python train.py --d_mlp=832 --activation="geglu" --norm_eps=1e-06 --rope_fraction=1.0 --lr=0.00114 --beta1=0.9
Each number is 500 + 50 x the weight over its row's rms, rounded and kept within 0 to 999. Layers, rows and columns count from 0. Numbers have three digits each. The size before them is the row's rms in percent of the matrix's.

# o: layer 6 attention output (transposed), 320x320, rms 0.0331, rows 16-31,47-63,79-95,111-127,143-159, columns 160-239
# v: layer 6 attention value, 64x320, rms 0.0363, rows 16-31, columns 160-239
# q: layer 6 attention query, 320x320, rms 0.051, rows 160-170,192-202,224-234,256-265,288-297, columns 160-239
# k: layer 6 attention key, 64x320, rms 0.0527, rows 32-41, columns 160-239
o47 085:440454490535464536506589395380551603518434490450567479551456440410499499526481517434437483503522480523523505496577504435489575565483588553504471586512526486467582422520533494556487621438436455529491559387522501550509589539532616466637521503
o79 101:448499569516393521556579520522492488558451477546482601471407499428462521418439496497619514458446508551480478434471486564524531582433438478550449382485483527525508502523484507469560538455519456452412551457545482471541528524414469439469503590
o111 091:496505518443420432444556559578557564542454507505498550443522544493518468510436519483512532531443458455442448462454451550530297435415482439544572531437521576487414488520443546427545465487544455521439432354556442556521424458502551473530502514
o143 091:517448452616523516422479411513468524534461538499533533468471488550414423540475578496431488507463545559494510515463506470597504511467522567489515519409476497472493480488499415491610540492463591507514376492501477516548438512458550597571463478
v16 095:594500419438469507504610480547545560552580581506548472555394517585532509387497549480527531544397437516537558518387613542509509529469541500624634541539514540378559554449504438515467461524572539494513526535534507502468607509520484522525574440
o16 095:476587540448544492472506504484493467517501482475520442555470521465533441472515496524488530387529514394498438443452422401515486552515447532516419475465470613555477414471489542470476456445470427504518534505517441490464526509473531483532389470
o48 078:448515411499535467569506554549499472514449424441470527511521449484477548455483539504470455504590554462499484497574452450438531467512497498449498553515523576633485439405565551470547503435423425482551504535516446460512476437496490479537565465
o80 113:431554635499532541588558504491471505494379487537515520548410472462537449457491506480567481503467515392506519581479553461541495534466397562508500440506481499540449432407463556522457465490397490470448545475478515500461514537462589554496450593
o112 101:494563539442522505432454536506473545480433494521461507513457462506538470452535580509452518450471451483528514510483463388542583539509385573505413504530524458573438441445496493466493535482428460454525576582564485484557523480400573458483464548
o144 094:463493547509541433490489517555534500518555441470503474394449468458523458457405520549530475508665482460530546410525470519522515493458384560468421539408449546545552492507524381493560577423538557466487547500529421497439475503435511458445525493
v17 091:535416481484443510538488466477525438495436484543488467536521458550523455497556536468459449488509530524477605452498581628486496540554538430467403508399586501479437474489421573511438429489486493575433489660571514427391457467542646495554478449
o17 088:569421446528551536568528515497495450512460542458499557514473499480492566507458460540542473508546498489617600550563453566479461422546550456513526514500346496492545571466474479543522463590527485524428484475500512502460589436431457586513504416
o49 102:437468441528559493481534492425512450556528466520555578563538514474461460519542419474507525564511562480514422514473522525603421581459601455536453477578442465551493599546598491469501561514582591407536493538554511469524502504429454574503463531
o81 098:515583487544479436498442508510539553452502510487527482413545490563587561562524565548503468483596490420504510539497429478470488453488532507435455555498514444511454523543435452537555460583456534605503438524498497521527427453486552578460431543
o113 089:559588490494434489492501488459526552514541534417536446420476406469557617545485497512516520517560477479518451636459409439497511539520580494422577578471433527496558521532489361508557534549520480583524498465520492516501574424357506545461455492
o145 092:440535457470438490542479533434491493426603452454515504478479474478587512454498387531431581431449489479544431571454397501527519476559580532556555462533510494480527471568570520522424511474465543475540533434462510556540575542486503487448481481
v18 083:499481448426482521520544551519541603526429481517478488596470528432444455449461471546497481493555498501515490502545552523490465519504555495561507489508622503459575590525454506486579504538465542437545380535485464420469501508522465488569558503
o18 079:546488538532435526465432451399533540531538508460459495437579523483580506540541510539468482453506484605555558404512457487464542434513548481530465537465514466582519545478455484495467528525542436418529503535467545488557466524496548399472498597
o50 079:504526481519475539483475507592516497450621531473412529450470532540540528526551530447522537524505518467495510566498479531443531523428445480464546500543495480578488456502436446478453489507555496491447541500462432518511512537527468450519473529
o82 094:535494532545419570517431518471490535499546558530497441483499506590466360491442564638493554438541530461477473567459478454535530546481536482483566531455498435439660541478510508506428553531505583440508525524552577467551499429492512488510503504
o114 095:589557544550472536468466556552491522493609547485508495533523406474516470596605491569454536454555422398488463580454424447516497527522482487514561519448539474546535499556598465517470529497507546483559469392504518522506503496491594543433491571
o146 086:567451478503506429477495440474521495499440476476511532427498532530538554515505478502439506480498567508496591499511528507499565488553497500449537479454482508545387502496425509418481521539564438500469537518438517502494517541512606436488551567
v19 089:545536583532593535453528512492479491497587438432462569573529562459469528583468495579511487510556465409488465444493452441544487519487428523445484591446509527521447474512516532503482458522488451564611493517490551433463431490420452484436506487
o19 086:438512522488536517506480601480460526456460458471499379494532432493471507520517483521558494558555492445490565445474528522536532536445522500519481477380526461629591569395466498504490500546449526500562512507512511558516603508485510574552499615
o51 095:499488548496524484473479538439431443488450611542573499539601543484467554518497543466542449522560478460513531440464490463512475477638439577552481453546503486487461600535459483531553524467460564486480392461456470492500471612606526593522547550
o83 097:585465452466559539440556422578435548484518536490444528469463524503536568479447448500468536484307569626483555424517518468607518482488489499539559498502533469478514476539564481513424546427616443440535528557565459468572587560426493438511610489
o115 104:507464522451480482509559460617523514485471452575416554489457473517524599497334425500509474538384511629507480406577604502447484516527487562516486483516480501554440466391569563465500465468574479394472533436503439523496541552504557496634552488
o147 096:481523584513535496430490413429552505464445580514434490457421468583593524497450451442557473540528512423466517379532513437493544537483484615492381516522541512581462419452456464547589502462542398468568471480526483534503524576531490466582534579
v20 084:467412582502460425511557432495510500442535521396622605560512458573499450587476541583469468502538493540545439516437590508540476436594530510466590502500542491453554605469454578476528511553572453519469507569484516620538501492453506572492480537
o20 086:491544493518511474498504474473491595530512545562507550537479531368507499547507481482565546500411515538515553569490517498451419536495477504512504528507489395498501510496549514471457509525467495389423545587471475464519459574509541424461539534
o52 101:508461477584519570551522586559444490604467581472503534504500561402583475473507494429536612618514422497479546576510614599432528555488542496511498463543504509477491479541571464470403497503556496527499542477494517457445515573530449439473558525
o84 089:621440528543465548550496521484490551560499581509453591442589485474523504617411464447473557548516477506570551459561470576528524523546574460453496481524471504443509609462596451523459493510500550451544525530486477441543491469481448437508549542
o116 092:538534526515591551509533529395511587483479524575580542457495549404523533539545470504520499552566451424588485568513465526530486473514556489400445490521456385525542560530566478543484559551536477512493465509518508494461380468517506485444494525
o148 102:511493421539490540559555569545446463543441462517496494658557539415537485485552490498549464537432522506465499593494479501453457462518529540537574440525498489485506515527533526471481439501442474497474506458427575487536541548508458532550460515
v21 088:455495454491498464589450592504602541502570452409455505398543510503453482516471442545559491470487424451554493527384488539515463493526533419508443500610520456510456525480481514501482416487497464496434501498503500453511495486500529554504503535
o21 076:556472495557434510575583484513468434494497560555508602452532495418492547445520511519467503493434494497532515638533520547488476473487499508470540549581471455500531504563514460487486559500531528583439503517454544503527584451513445496445536428
o53 083:480493456456556418524557428436527491513549430556541481434433507469511383466486494586436473469540535451471524491581490482463511509504601524495548575437463500448473416566518414487551553489525528564484548543403544484500480440387452532449461511
o85 090:516508519488425529533494512470568410526499487491611512471530503479510477497527494502489490512568526470554480502515474520462455497512540482495485534507497441460506505492481527477557460534508532602450485486438486590485471423517528492480506473
o117 078:473493501513517511494515504411511439525497512497608511452526535464513454471533500516501532467525520417528574498448505571516509548485506443485471494461480444479512518609440490481475516543523549548515474533531488528471522302500412501483556473
o149 083:499508433543479501590625483445409471474517414502531530567494535433475548468568478468442520485399510460461447622523544532495479466529583522523515520495505475494487493521540564480431482508506524503459488526477598509571583475442502479510469481
v22 087:490488475428534510476516576511514469576513515395516486446564516546556496456543504551610507503487531426474523525601510520409489466446438498450559519466562514460448505562470507401508343536507499471491479582568499603567523474451508443396491499
o22 080:457496500559533460589448544549506492530498461485566500520493399482459440484435477475409543494597505412462617574491491564503399484513487405493507448415473488486588463524460476522601552415453586547535487488531350547398540479422506552445463453
o54 082:529432465564535548397569529497467487572536487552505582508534432434555523511533472509483503492431467461513564498462508478617447436502547580473490463514474457494511495492590445465509481455522532517447491528579522473547536479512470467557553506
o86 101:489420537466440566564502444555489432562491517416579513482477484495570624401457494433526559558518503422501544482614471521424457498532552494481502511498535453467463492446445500502495558521521433619470500515436405515449472442429460486412587537
o118 104:413532506482466473471461473471566468511443533521565465506509597517481531440460497560610509446594483488542534457532488472408516449512524486388521478500443476511572472488402477471502456572450444615458418467442457562443449464424489456508493486
o150 089:572580537510461506517430470514518545501532493558495475547482547499539514492456539401481492469498554539562488555473523497624462517537518549583444474556460471517568497561598490504493405463465496426501523588530502358511469490481441437515515474
v23 083:403477536473516504486540576514424574549435447491464605474553535435561485496474433505534464544489458535618666486509594576483429466401513502565511449543395524573455535577434491547425471577485521449517537454470476464555575486550494502405546528
o23 082:498438497445534569513498422469603449521433497552510526426385533547500466448438512480549437521433522572548405441557520472542508529504529553543429546506564550451428536516503519557492511507488452462467467576488545487496544430509584514557515461
o55 086:525499441436572502539510531469500501512478437483520375464504586569507529470518518443495466473461524479565448479448555524482472426528532524467363576477530471591521483484405497546572502446506457475477543445477517447509464442413503434505617529
o87 102:493496400529509486420482461542512539476410484538427576578470448442505505514535460545496450493514502520443500503388510473591446509516420503470435533472534495504546504432522495472484460487434432420445479583561489471522558496456554536560435476
o119 093:581495484619475478494498509564456509494462485447528452522449481467503452398492440447451517513477564506556500469511479428462487585516587538551458572442578620503502521439499457498525508467484503380525538535571565534573565517448591529584528556
o151 090:558514465459503493507513543556457398525522580515459395399468538526414405520427542516506602528593462548452511474597450492526504556453474481521549513504528573464440541473453473465524406485512612469503476446516456516479514519389564585496583436
v24 087:517504416501509476470554437474527490474530544539514462557472543501545446511495446500528458446564472480553505456434486493541528473424466411489510451441533406447408461566473498395523448474573513607553560591537411465569548498482518458528546433
o24 084:492478484593479554518489468511530409508442471489607460529502472589480503467418549507526500486531506483547570573576521518416557458505633606563517448474446473514520546497468489510551494547446518573395543474488562554512541479481477512478450563
o56 096:433517517460561473421470572490535492542528536546444469548524470523464539586548520451484491538545563483516496520592517484482476483422461466431491415577521456446530509600560576494547511486544523501543456528537550461424381563515472581439478471
o88 108:485498449579474436503512508528397515480459493581524532521525482556494512543480540489542580537553410446439612529493446496383479508460524547520481484545479451476504553497500513524489475578485484608449533536420558470453434515507456477517510523
o120 092:489466514554486435556498441511459458488459494548509491554469475492470509478443477458593417451484500448500518524575469481363568578473518551428595461512434515452509583481485533565526396516411491530362495478453556525535524533487544438508484480
o152 084:475459558551448539548489468478632474501465465540470499485530476514603480518560520417540558504441535486551427591561538466533427545519466529564454422541486578428466397568592470490515457482484530470554493514453519466512484594502505458460532488
v25 085:511552554480600523518532554477517522478504550525430461566429447445392573543567452434524496405504484520509602486424524560374478477452487514540459542504467437438549555483546474470484565506449507482505504464439543398559432533531579515428493497
o25 083:525424460480506502482412508518524442579481481488498593461546447557528495408495502556474546533481565471506470389471563473609546434481445509596537502462529522502483584519497567574429552528521459456549410520561482508555593474523420454516507436
o57 102:473491487435569455482415491467510497439528442458456501484462500577488478560492443553469513483519511486454488476421420358540505436515455503513572467436421419394454520470478521545550477521476499482533461381386424437568457503422521561385478588
o89 089:516539521501544541478490461472504637498457530441472523476511537448533510450476481581499461503575524437535520441470492498645540588569454493619448490516526479538540526570445515495542498489565479503570435513615488433534525457501512511497505566
o121 090:589489491490527534491478562533583523589507535482508506525489436522463397524444536526498562543578533488470501532472446443536397511600572482613441458502510533599495508447482579455553404468469415447487452517525485512482576458509468497521453532
o153 082:530475426489551397476524431551562534499483470508404491413483486601516508488390469526490500540469571421523537453476532413507563487562399463531498595510530516525461424506385637480480513597535478449460551463499506497419626499426454517575459541
v26 088:486568509489460441410455491544489472496550547548494491479487526538521539493466486517488566461525537444560407411534405478468454592455546464531536472433498412546549580514557411492496408478523427498346491409544487466522441578478562497548466655
o26 084:562463504549447525494499488552471572524599566465516501498601548512471556505544518463475476622477571570461479542442536549554478535546499448455624530609499475503478525511565562507462541507526440509494486597478478477474401479524424477456536404
o58 094:572554552496486443457497487440490501558585532418497511430524562500521512522475534563440514499485475543587564540490501584522488426570423503493528536449505515521532503524428406421415501563514551515521556539526450504432546412481479474505500413
o90 098:479510430553494524468452599474601500519611421466550463458576510515462443521534538534487492529648484418462476524467420560398494438550530421424484526487426510511513531450469542451532477596433554528487477456484464536458434406566505524496412395
o122 087:475517437581497498559469561519528550504646434438633475479563522501524424495561565503450518506573589494385531570470516607602476502507525492497535519549478510463531543409532476492435525510493535530507518545537445458473435478552428558460492444
o154 102:554441447510470568554493486508491545529476474544561476539623544510507545515597497457410526488358533506555444651466512551476470465569514393427531516601520503452478517567474582522460482484503465530494494540493532479495517415567423494462445487
v27 084:516458553588501480492599561582497461499462535542497514530503533388420449416461406567630565445501499521478516484396542438456547508436447507543528422454412574458528482438451532497512472516499407492469531539477495519563568484543448599493408508
o27 088:485512501476387442471435484509439504505499547483446494518539534497545537542448450489455489489539472519545526399448463444478384422571434475546597552563559425509550351544499462496613576408535448511557506487534502443512427490462446474530557579
o59 098:539514476496468515525465583554473491502571460408493457535424404478499439457423444425460519513567411452468474608494539558483510560493547522467553504586485494533538432441532451459496476512592548439515510473494470485475451476421431468469522462
o91 097:449491598500415479529580552468595462591409518428478469503507512449566464430462493447545513533505492393596450398505518517517522570523517511509457432512465500544493479436534535551629461551509548464453475487514452495537562516488560462481534590
o123 086:446555510417530480414519466554433505461353558398451436536566522560468527476521561486420481535489411405601584433504359524513463493477474527492447508572487433496499469529449507580598527494480492595458460515440471453523431566435497485409538527
o155 099:501484458538578434525370507523537532448562434459532445429457567560569517433551506457504511546512482477488509474446506527522447492540540539426422565419462498443519433557473382454424474499523624590436564441525566448505467501447491473410507561
v28 093:543553490528524492506540424471489606507428489499399554499502451447441561511457518539462526446536560483498482451482507439537424540557552529504432563418472622454497452549516502581479491419507404493444391444459517486509482491485487559418421467
o28 095:516417505473494528562522449515470444516403493512554578515452496550565523546435502504580509541412527572548514440533555507471540514553507498580542495561460460420525514420453447504502515498523413500503548580548532421589642430510537464579511485
o60 100:511529500515498424462396505482509502524530453561572460547531538542473532478488467479485511514576517430577518476461535526456396462525483428430414502647472411520533486516534572387543500520424484483491510509466550468477390496528454470457462444
o92 102:477548403523551477401444392562475551451416503556457573459513539584513539579560569530553422513385486646512534446467494546530415456492434533556550488552553391452522497567488435509531523528504457488555424637478551375532500603489518459473558447
o124 103:532427477511429541591495544553435474564560462488454474503494400468543494456523472425472481484399529623485514472548509539404467582487470463551569382459419543503453506522437524513485445490453486425487547542522484462512580465575576489590448481
o156 088:479512693528468475431453460412492492453532510499462426479369413551549473544510471492567522471496442515530438485539501528487489472545461543460481539424569541511430511495549452578569530514521524404537549431490496488475469480552476484508483425
v29 086:534474588473428534491404423544513458515544540538538501474532497474444571508524493526535543460596508559498516453494400532524455409426427494452412459483484498480533581493514446524545543468545460496463541515431557464464448568446473555453563521
o29 084:521449455443499569498579477525457481509459589538571506458515570508576540439505537492574558520439573452526490512472471440491470539546496518535631521615540461483542426505487512480485538417539443513503401507606476536550541471541404501501556534
o61 093:514562520517561515502570561533514477539545452422521450392449495398478479511445537545482547503453606472511535585493463462576464492532552485566593581491496501521517573559546593446570459537573547523499445502532525578440516345516468444474423479
o93 091:526473496495438512421575556474519488472483559478452470471571555452480561515539516540547458497568447447570505525513560498487494451544524512460586484486391489479416511523500507511552440552451508495478489486437393561543555541436554540488554500
o125 089:485486513480581531462432506475446494445433539449434431519554542544475529454483588464501454541504485523530523465464490486573592533552498496485511446547475473434511498513416462522486441554403476530501582547516491521562579528423458493464521601
o157 095:528563437475476523447598494508410449509553512506451449580519489463484458497512559524509480487462451462477509527478567495590549517450522502570579517553479475449450536529503629454514559489435631477553485492595499548490454599447547506503464452
v30 090:512479448501526613459472493503598555342522506627419496547513641522516502479436489483549537512484533515500514468437474502543502524541492567559449554429483521527397505506524510501419516486554412521477425573467533515445511445471507487566524560
o30 083:510583473574518403562570523479532474479455533501542496450498450503531440491418555559535503499544526478494498574533529518492564544581566445549495542448480485422508575451457557499478471561497523443477527516508489489562606414579508504468502509
o62 093:534559478439458439417405406491547495533502490474489457487472531454585439502509438528474551519569488468473511432498528474461520557561453482388403601563503431542490427534491524521479536533455478548453610468491519438579427605540462483477472425
o94 105:540547484519481399441469462471435529462421461588459575516568519594531514513545548474455529512493506447513600550527448505452646502456466516459393488498538414443406551550513470600534489546504488461496461577474525483534426553559427415499505449
o126 097:540576576517508396519513522456471494486462483505562455465504481490527517517495522525527471506539519375525499519517487474394509505477552478454478529423490495472468545465511469609552439474529472537421457504494508482565424426610488555485534506
o158 092:463462557530371515486458549391557426513499601442511478467487512471511507568571480507488480501471492450504422533503561470485490482602525461484487477637450503421591511503508569460549492509553444530529419486414571577508533430564423546475465435
v31 089:527541516475568421445620555479514542479482519479477503509532512543488484469442454591531388439449568502549482506410492482441497514539467477502485489501591464442488537470572579363450435453518460455413530531509499450404478435515478554563520564
o31 096:516455496570441551534421497529469400526455575444501581530467510560509570498415488445570450559560515623582571463600468566434534428518592461586480473485406507452543513514449445597548550529528448529470477574503551477501521452510507551479526477
o63 085:513457486486481501418505442428500419509539512478523481555530520481551447551506446465499573528472530457528552433482540460548445435450577464540444465509489448476512575481496488529421570521593612437571502521484519489569452439423369518497562457
o95 101:399555451581431446441465475491548548474450457491548539532548491543481483501536549549544507491628441429545545487529446514436463485449537484482415563551514444515501513498415473567607495558498472501523429522450503496523458436538517486476448487
o127 088:437552484576374428499463500514533511490534504375573448494542489422570449512462553513514499494595490427497492536511452468467459568457632416532522513431470517470566543434525413556530453544490477592499474449498533521584487463574469551447460514
o159 098:456421522579472516544438429462481499507569495456576515451483482435587478500528423489480543494506487509537434569524476534543465514497622408581598439494478456491496521590486524546505576452522511520477491475523539448512464422485477488420459499
q160 101:402378492611522496487430429528542396531514437460551456513487500466462492554461496490499501544447433513537441442448499543579497413550482398584580495478464434557477467497551501442496585544600413557559484468535518445496438575555585537505533513
q192 080:531529517535398484482448498395515523493507414531545593529469425444368494474531504609501579557381541469476580579491428552504502426429474403591546507608523520520454481412445448442435520478506548444466534505462555485521530478392482469539568513
q224 094:503460525475445440411449496459534385453575515491473391538551458519415501426495450444547558442493528565536546530493446525479584414408538529547525521504476505443482497437611517476456533567540510444502421478551479563603439504547454401521531505
q256 078:461543484561442493533479611465452532447469475540525501463461473517505483504556550565476463562400490529463447526453485400534479562495467542501553513617543450475478502461496430532550581412418446528428401495451521536532538461498432552470534378
q288 098:501511434434494416419454501538484486544530431567508563455578416437474523466532431506516533545435435546575529606579504549441524413452528538509463499487456557540483502524474516459529570521501402522518479477492495452512425514503507415418568522
k32 116:528524473467473474456536455583589465448446514470531437523532487515461470510450499484477463493514423580547525441494432518471525489480600481519618459541501489485486474547479491532445506483456489551472449531415597448468372479580542482513468590
q161 089:472468485547481506502479508480513414577517470553537499531426399523500508518520352498462504443367449498551488533498503571623597396559481435546529531415488466533455496489563476464455467512639489492542587490549487542504554554444523609511584447
q193 085:477458577512441401488507442448511537544520447578581553445548461449439531524459564557554528547443457508541509577478453492539478399422538488553524472566521535549512499484466399457490570540486527533423539481421505450489548467416522434527600502
q225 085:530493460528449526569503539518469406439516468564479564527468438502460530450515452540569496510489490421558438486547607651498433405390474530504489560498530542483493474408480526435546583532571476432481602435584418537533592496406443370443482466
q257 087:410469526509428480576494552478558510382440485449505434492455501506582478531495510495482513540383514507575498564414449536506462588470493431560571445554559424413533515544414451449513548315455467484478457514498496528494542473501468536513497475
q289 084:409483388434504512499532514567508512520481499497469626534508502445469440532483483453494492522423477482487544525540513511459489395473477491463500580516454502487606494463469477546479549497465480589500409386542529502443461496438518425432516487
k33 089:501449494537491482506517408514502453431491532465549458550539535521455492495540457462491446449467532612499501422495484476490552496428545422497589413516505489533507454512491487514472502464464496621511504536536543489536430546553530440543475506
q162 125:390430541500446487457439420593600533496428472505515503493533529471559545483425540490532451510542494568576519416429411457500438516488534408419504445610497458573558490488488554363438532553493453562476490525473598486455419559540534531550474498
q194 090:520536466483467436479494458482591544450488429457515526433442455528448559449501511479488492551428547535440561508507515466409503524470518493512527436560488469495550543395463553607410523478427490505419544589438593422504499467477486457498423482
q226 119:500424557448503420354428506559628461537485487426533422514585466585479538493431480420533519508473503608490649428411390434473569470439519491539529486495496497474497484459474521513445522460444501454436410532505556488516390526606456492582454580
q258 087:541474487500484487434476545452498493501590504516563568468515474488406622483478588598419444468525566588549508504521498433551500460453539598527494516522477521526410423505496530570590485540470522533442574428489484534532509544523571418496416513
q290 100:432600612495463406449453530467435527426451425496420466454537468458511521436424459512551572528447540560579485533469491478414483513383531561549498422527472504549608483411499447421588558474489431468484447482418530461553452458497469386549465518
k34 095:512444445471427550537454448534560534505492520448517436465590512512504460515407538470510466492460526629431524449509475495440501490484580485463588464554578459494447494617444519599450495472488526453409533506391484411504431492600532443427444494
q163 102:603520479480493566516483515462515423493488435488495444408433456524514391484464526527536614437494497469561488591527539554436491505521504559543432612548455502434433517560542498600544488570491491465510524521463444486562536443471464487444497467
q195 114:463457557525537563564487458551431480541495548501479446521535556463594496617506510448470508418575538505527458468498451493548540483536412508491459533428550454513455469558585513474628483436537435575577441539494438545553470467564520487471543534
q227 095:483452550539544585597458518531451513505456595503588529476492562388578480511488485553424472436492447468485466477579476522571424461568484540448457507512558414575504488558456552553516470597456484541563486412451503488460488482514459606393498491
q259 088:512507582509520449564443534451576519486506398533551487471526474490540513487500420584549581499419461515532510508457567506505536558563437378553475558471469455514539475615569401497476549448545569468535537557508513458514563577435504505520498503
q291 097:543491490513531581561524434535576552571440537473500484605473495561511454573533510494555498458489567453414502471563484514533553501583464436581547499462601489505379491504525510566479505485571567482454500577461508450534484497542510532506460535
k35 092:491527478480515479544585634461493445503604524542554514485450469468455505515601395518447564575549494413567519572470538529471509511452454531514471479460462542434469557419484457456545448449423530408479552477557470570515518478375569538499552463
q164 107:462515510520477402448516475545550539446544580479520500488545577471438509570518509423514449457527491536523557416468386405526469559480569482432524435523515526558504453441384613459445532496486486505479472497485551550459510574536519497462501570
q196 120:561528486498428423428572437502489560426549506495577486431498484512455550418524533548464485531449402531485502500530560482473518555506591525521517506508480556503485548466368572524477524569507490496399556492426515502462519467486514489535412477
q228 108:436558497454538440445572500482611593483495508487482440456552531504462530541498491456575463481525525597524511474452428481461568484449491494548598452449540485524453527475486569465448489535478497448483451503496566476519442486573504530521416570
q260 093:563522425496503515404512507582522548569440546510549518566548528573492482529448497475448491587522586617474535428498525481576569548479597523505445485538479540537431449471571582518549477501560450535519493438487556510491491514539541472491548533
q292 105:463545512494369378475487512506459500511495533582552563418579469470485568503433530437418470471472518530495462543612530478425545510467570636461449500544464506462561448500494500468546493465533372499451464450485424535521549527466474427433525459
k36 094:451562447497499468510408425540552477495470484482485495535578411526474468514390559524546489520453540625464460447479432454518562502553534518480493473570526396524532450558487557530411603483485482483464448525428565413536449538604559477556438526
q165 092:582525529449507551477581567456462449581546443569477526502529542518436545504517545507451607499427412520490529612546521494490504508518450486438478514526525531408488520513516451607490449535500569512510490507524498526481564445452476491435541440
q197 124:519490534541531563570528493488405483555529493605517466549578585521529487556451457497477498516506537516577433539548475415585521473500435480481477509496501503488458498611580429480529519533532538547542467540507484470593452537513490481569596484
q229 097:553523543509479577607513533435472505539523465511562533450494526441508441515520467547513511525608554465536468573603451466539471491504419404492449495425587439479457458554499483482554514473510582540566570463489470583536508486421534552495472401
q261 105:442477576439559548521488509566471371446491448553478503435473432482577508451511396440546514451455406451564428507492475507475472576499404446532463509480482556489587586534465462457554481527492543413549486539492544592482530534461521523472521456
q293 099:553471498557575621486593463525537462547567487542532453534544504590529444533549457591498505570509483438435477559477531485596470510480436461528498499452415537481444515565483481526448487512600518442538517478529541425433446502508472558549455506
k37 093:540548424502516516569516510486493408546497435517464525569485434484460463451628494463469500461460511368555491569557530547581449460473423541536521604466477548427488440479454478419532465518546524468537486491607476576499584456387391517487500396
q166 087:477483526558488519490497537539510523472444512508543462535568489467466442441591564450544469537491431558534528437484394533498489419514496401463518432576504516503490487510517413382442519532441480580436435503458540530547460540502544539578430517
q198 134:476606493578375421408513557485414540471557509472509433367466478398481543492551570546487514480556429478448502398436511608488525505441556514508462521434523545515507470430357520522540468471512379576418561504429507500506453443507500510558460496
q230 092:442502480576462459509436525498505593485378546441528419454546505412493463608457519451499441531480445500564564519474395546589471463484547511549492484478536499481539450414508473443466480473521433489447403463549552491500428512541539527505460540
q262 077:506524540569489504440463518450533527483506446426548503465543471512450551537444537484552574548444645554496457534419575449560528520455565506498512511463486475452465410543604409543627470465461473459478550553506495559582511630538476534488485534
q294 105:503534465525453553465556441583439472580476534489493519456554542470463541479473566484437538631587514535368488505556539551504547423475525567567498436471510530457495411512526410555504488526519471482457549488481564452524463498566483433529531574
k38 113:476528468424538430455451408441595459504551445413442514539488514508477446566434523557501539499517526581472522408549535460518537494481547605482492482566510411505515627565432542512429536460554463381488527513466577452521478498578495462479453533
q167 085:512420503572477478488469553456501490448493618464470493519446509562425530520556444529506437592530556456480486500498579519537517556570577492448483488522484441547466504432523490444518484520518338408531584474484479588546475432498480459500579443
q199 126:542597480486463428427439524445433499450540594484414481439550452518502561537556450545544493544560468485537544482584511601457558579411596468430551546546517489474526576498507509468503524485480545483510493529519508467518489442485449459452520485
q231 086:475517411533427395443419487434471542476408518488451491595477466515468532530541545516540479510531516461546583496486562536512540460440546495492547528541486499511513518495580537459523467457564483515533414583499442488500442496567618510535579562
q263 088:530525446530497537441524492445569485616491577457505448573441542513431558510529543457430517492504530468450458479525504477563488517479625591446524445544426430547513421482485530574514455539577509495495464418510550422506570503500506519583504505
q295 086:586580506481471519527434480424503585512512568533478613586431564516457537591494547464541485551527531528470435541479511483615506534562524540512376439464421438463473517530585456586601494486455572537516484449470465504571533492560512551469446517
k39 123:473462503480449497509485413497537512498476468393482478551574559562521466518448493526519408516508499634553519448456370488468509467455489499534504445506522493552484533555485492468469573492517389520397409473391550418482453562523480530570402581
q168 122:496565521495543578553558552456470483489544425523472601486443467514539480475532459507475549440469506416508418558482619463490538452548417524504463548417486526405455483511562469532594446525582484466585541512536405543489590453456517516472513453
q200 137:434533548468565582530540520454520449549464460540451501625417523510537506493490493471500530546489539458502406553473544489516462488550408542478500534470410526452589483557543523515488541483567476447574527533550442598466581577491470508522502464
q232 107:522504450503505565564524459464469488571493441596475525486405474537491478494593530545445580487475570433472427565554595464475533431582416577529516486461484458438546432500535472490553484519567421434560570533499492531422624427413525545454502395
q264 096:431461538472564509519557521558488497421514421573497523429501464482568536403591419477562474495540435448555441555482489527436453478502409439524501453459527577495506539455452539488512481507439555522496533558528564539430516434443444516527494429
q296 093:522447476515581448504561549388520544422449460514530480539435482591535442461515419573534521467424465483610500462402506540487449557543440483405572503542507544466519516567454523371507443473451563385492529573578409574510450548492479513452457456
k40 118:503523489598510533596507541506383453527558552550591541509484500459472501454627483550485541504476461377534535594517598573536459484455453422446493463481507563465415501419493499501640483480502523575515553489607486545496555476393508502510573410
q169 109:473388498486558421484508333488559518477470537510534445428523392613469519412431442495538534496497491584420563426429493465466506561489575451496573459480449485527453562539453484470490599441538453515478499517432503527525449461487500515410500537
q201 137:510488493455474489438437517547466578549454542550526483489567533468455590510557565456502468577435484548523548519433468530549548506500555458487478495491522563495458526446531554497472507525458552527487453469466533407546432485529570479470568510
q233 100:485493442450509429451493447554566390490524443542577450500492582545497521473396432449550458504439445636527517399371489440429514555492518483514543493506520471521445564506479494503403598470519516460455550503527530511472436502525463514624448504
q265 080:460458541442423583461546529454518452462504470460437510590501533448530452520545477643461550470482459487424491513560434494510532428481545531521488484505526468485439481543513530479466527501368487580469440538470466454458369457480446517557490520
q297 099:528558457445512435466443430460451604518536411561516472531523536547451470615444443511524515375500439572442452504511453439470547560537526512436524572486579483601450514519584473504496577525510554523470558433391522500491443635508455524543509497
k41 095:470475520457524517551517570507560455472475495473465465567422544583538479535581506500448535557467545426499438511472554453580574594545431551518456492511480490470513466458484547532521517431569524528520536566614436559391566505534462563503435407
q170 124:569539551541543546547514560465404512480519446558506484502447547511522516433507425578539481527519456380539426628466541586496455455533443527435476446450470541469502506463436436467511475489563505530530578500575481546462502420351474523487574417
q202 145:443519524518590489543456592438547448553470471490446470502415493491528535432573432539555554532547536399520500502441507507478456409478419480516453529399459532527580464499456493450524483477515528509502517491556475561459534491410533491515512468
q234 111:480538512583458519630498576471414496533429464516543493409489445506574567451529525559495488497527509388490514608450470521554422486575435430483462481451537542424482453428452458487603487429513539540461538502538437537442498472431550499508538443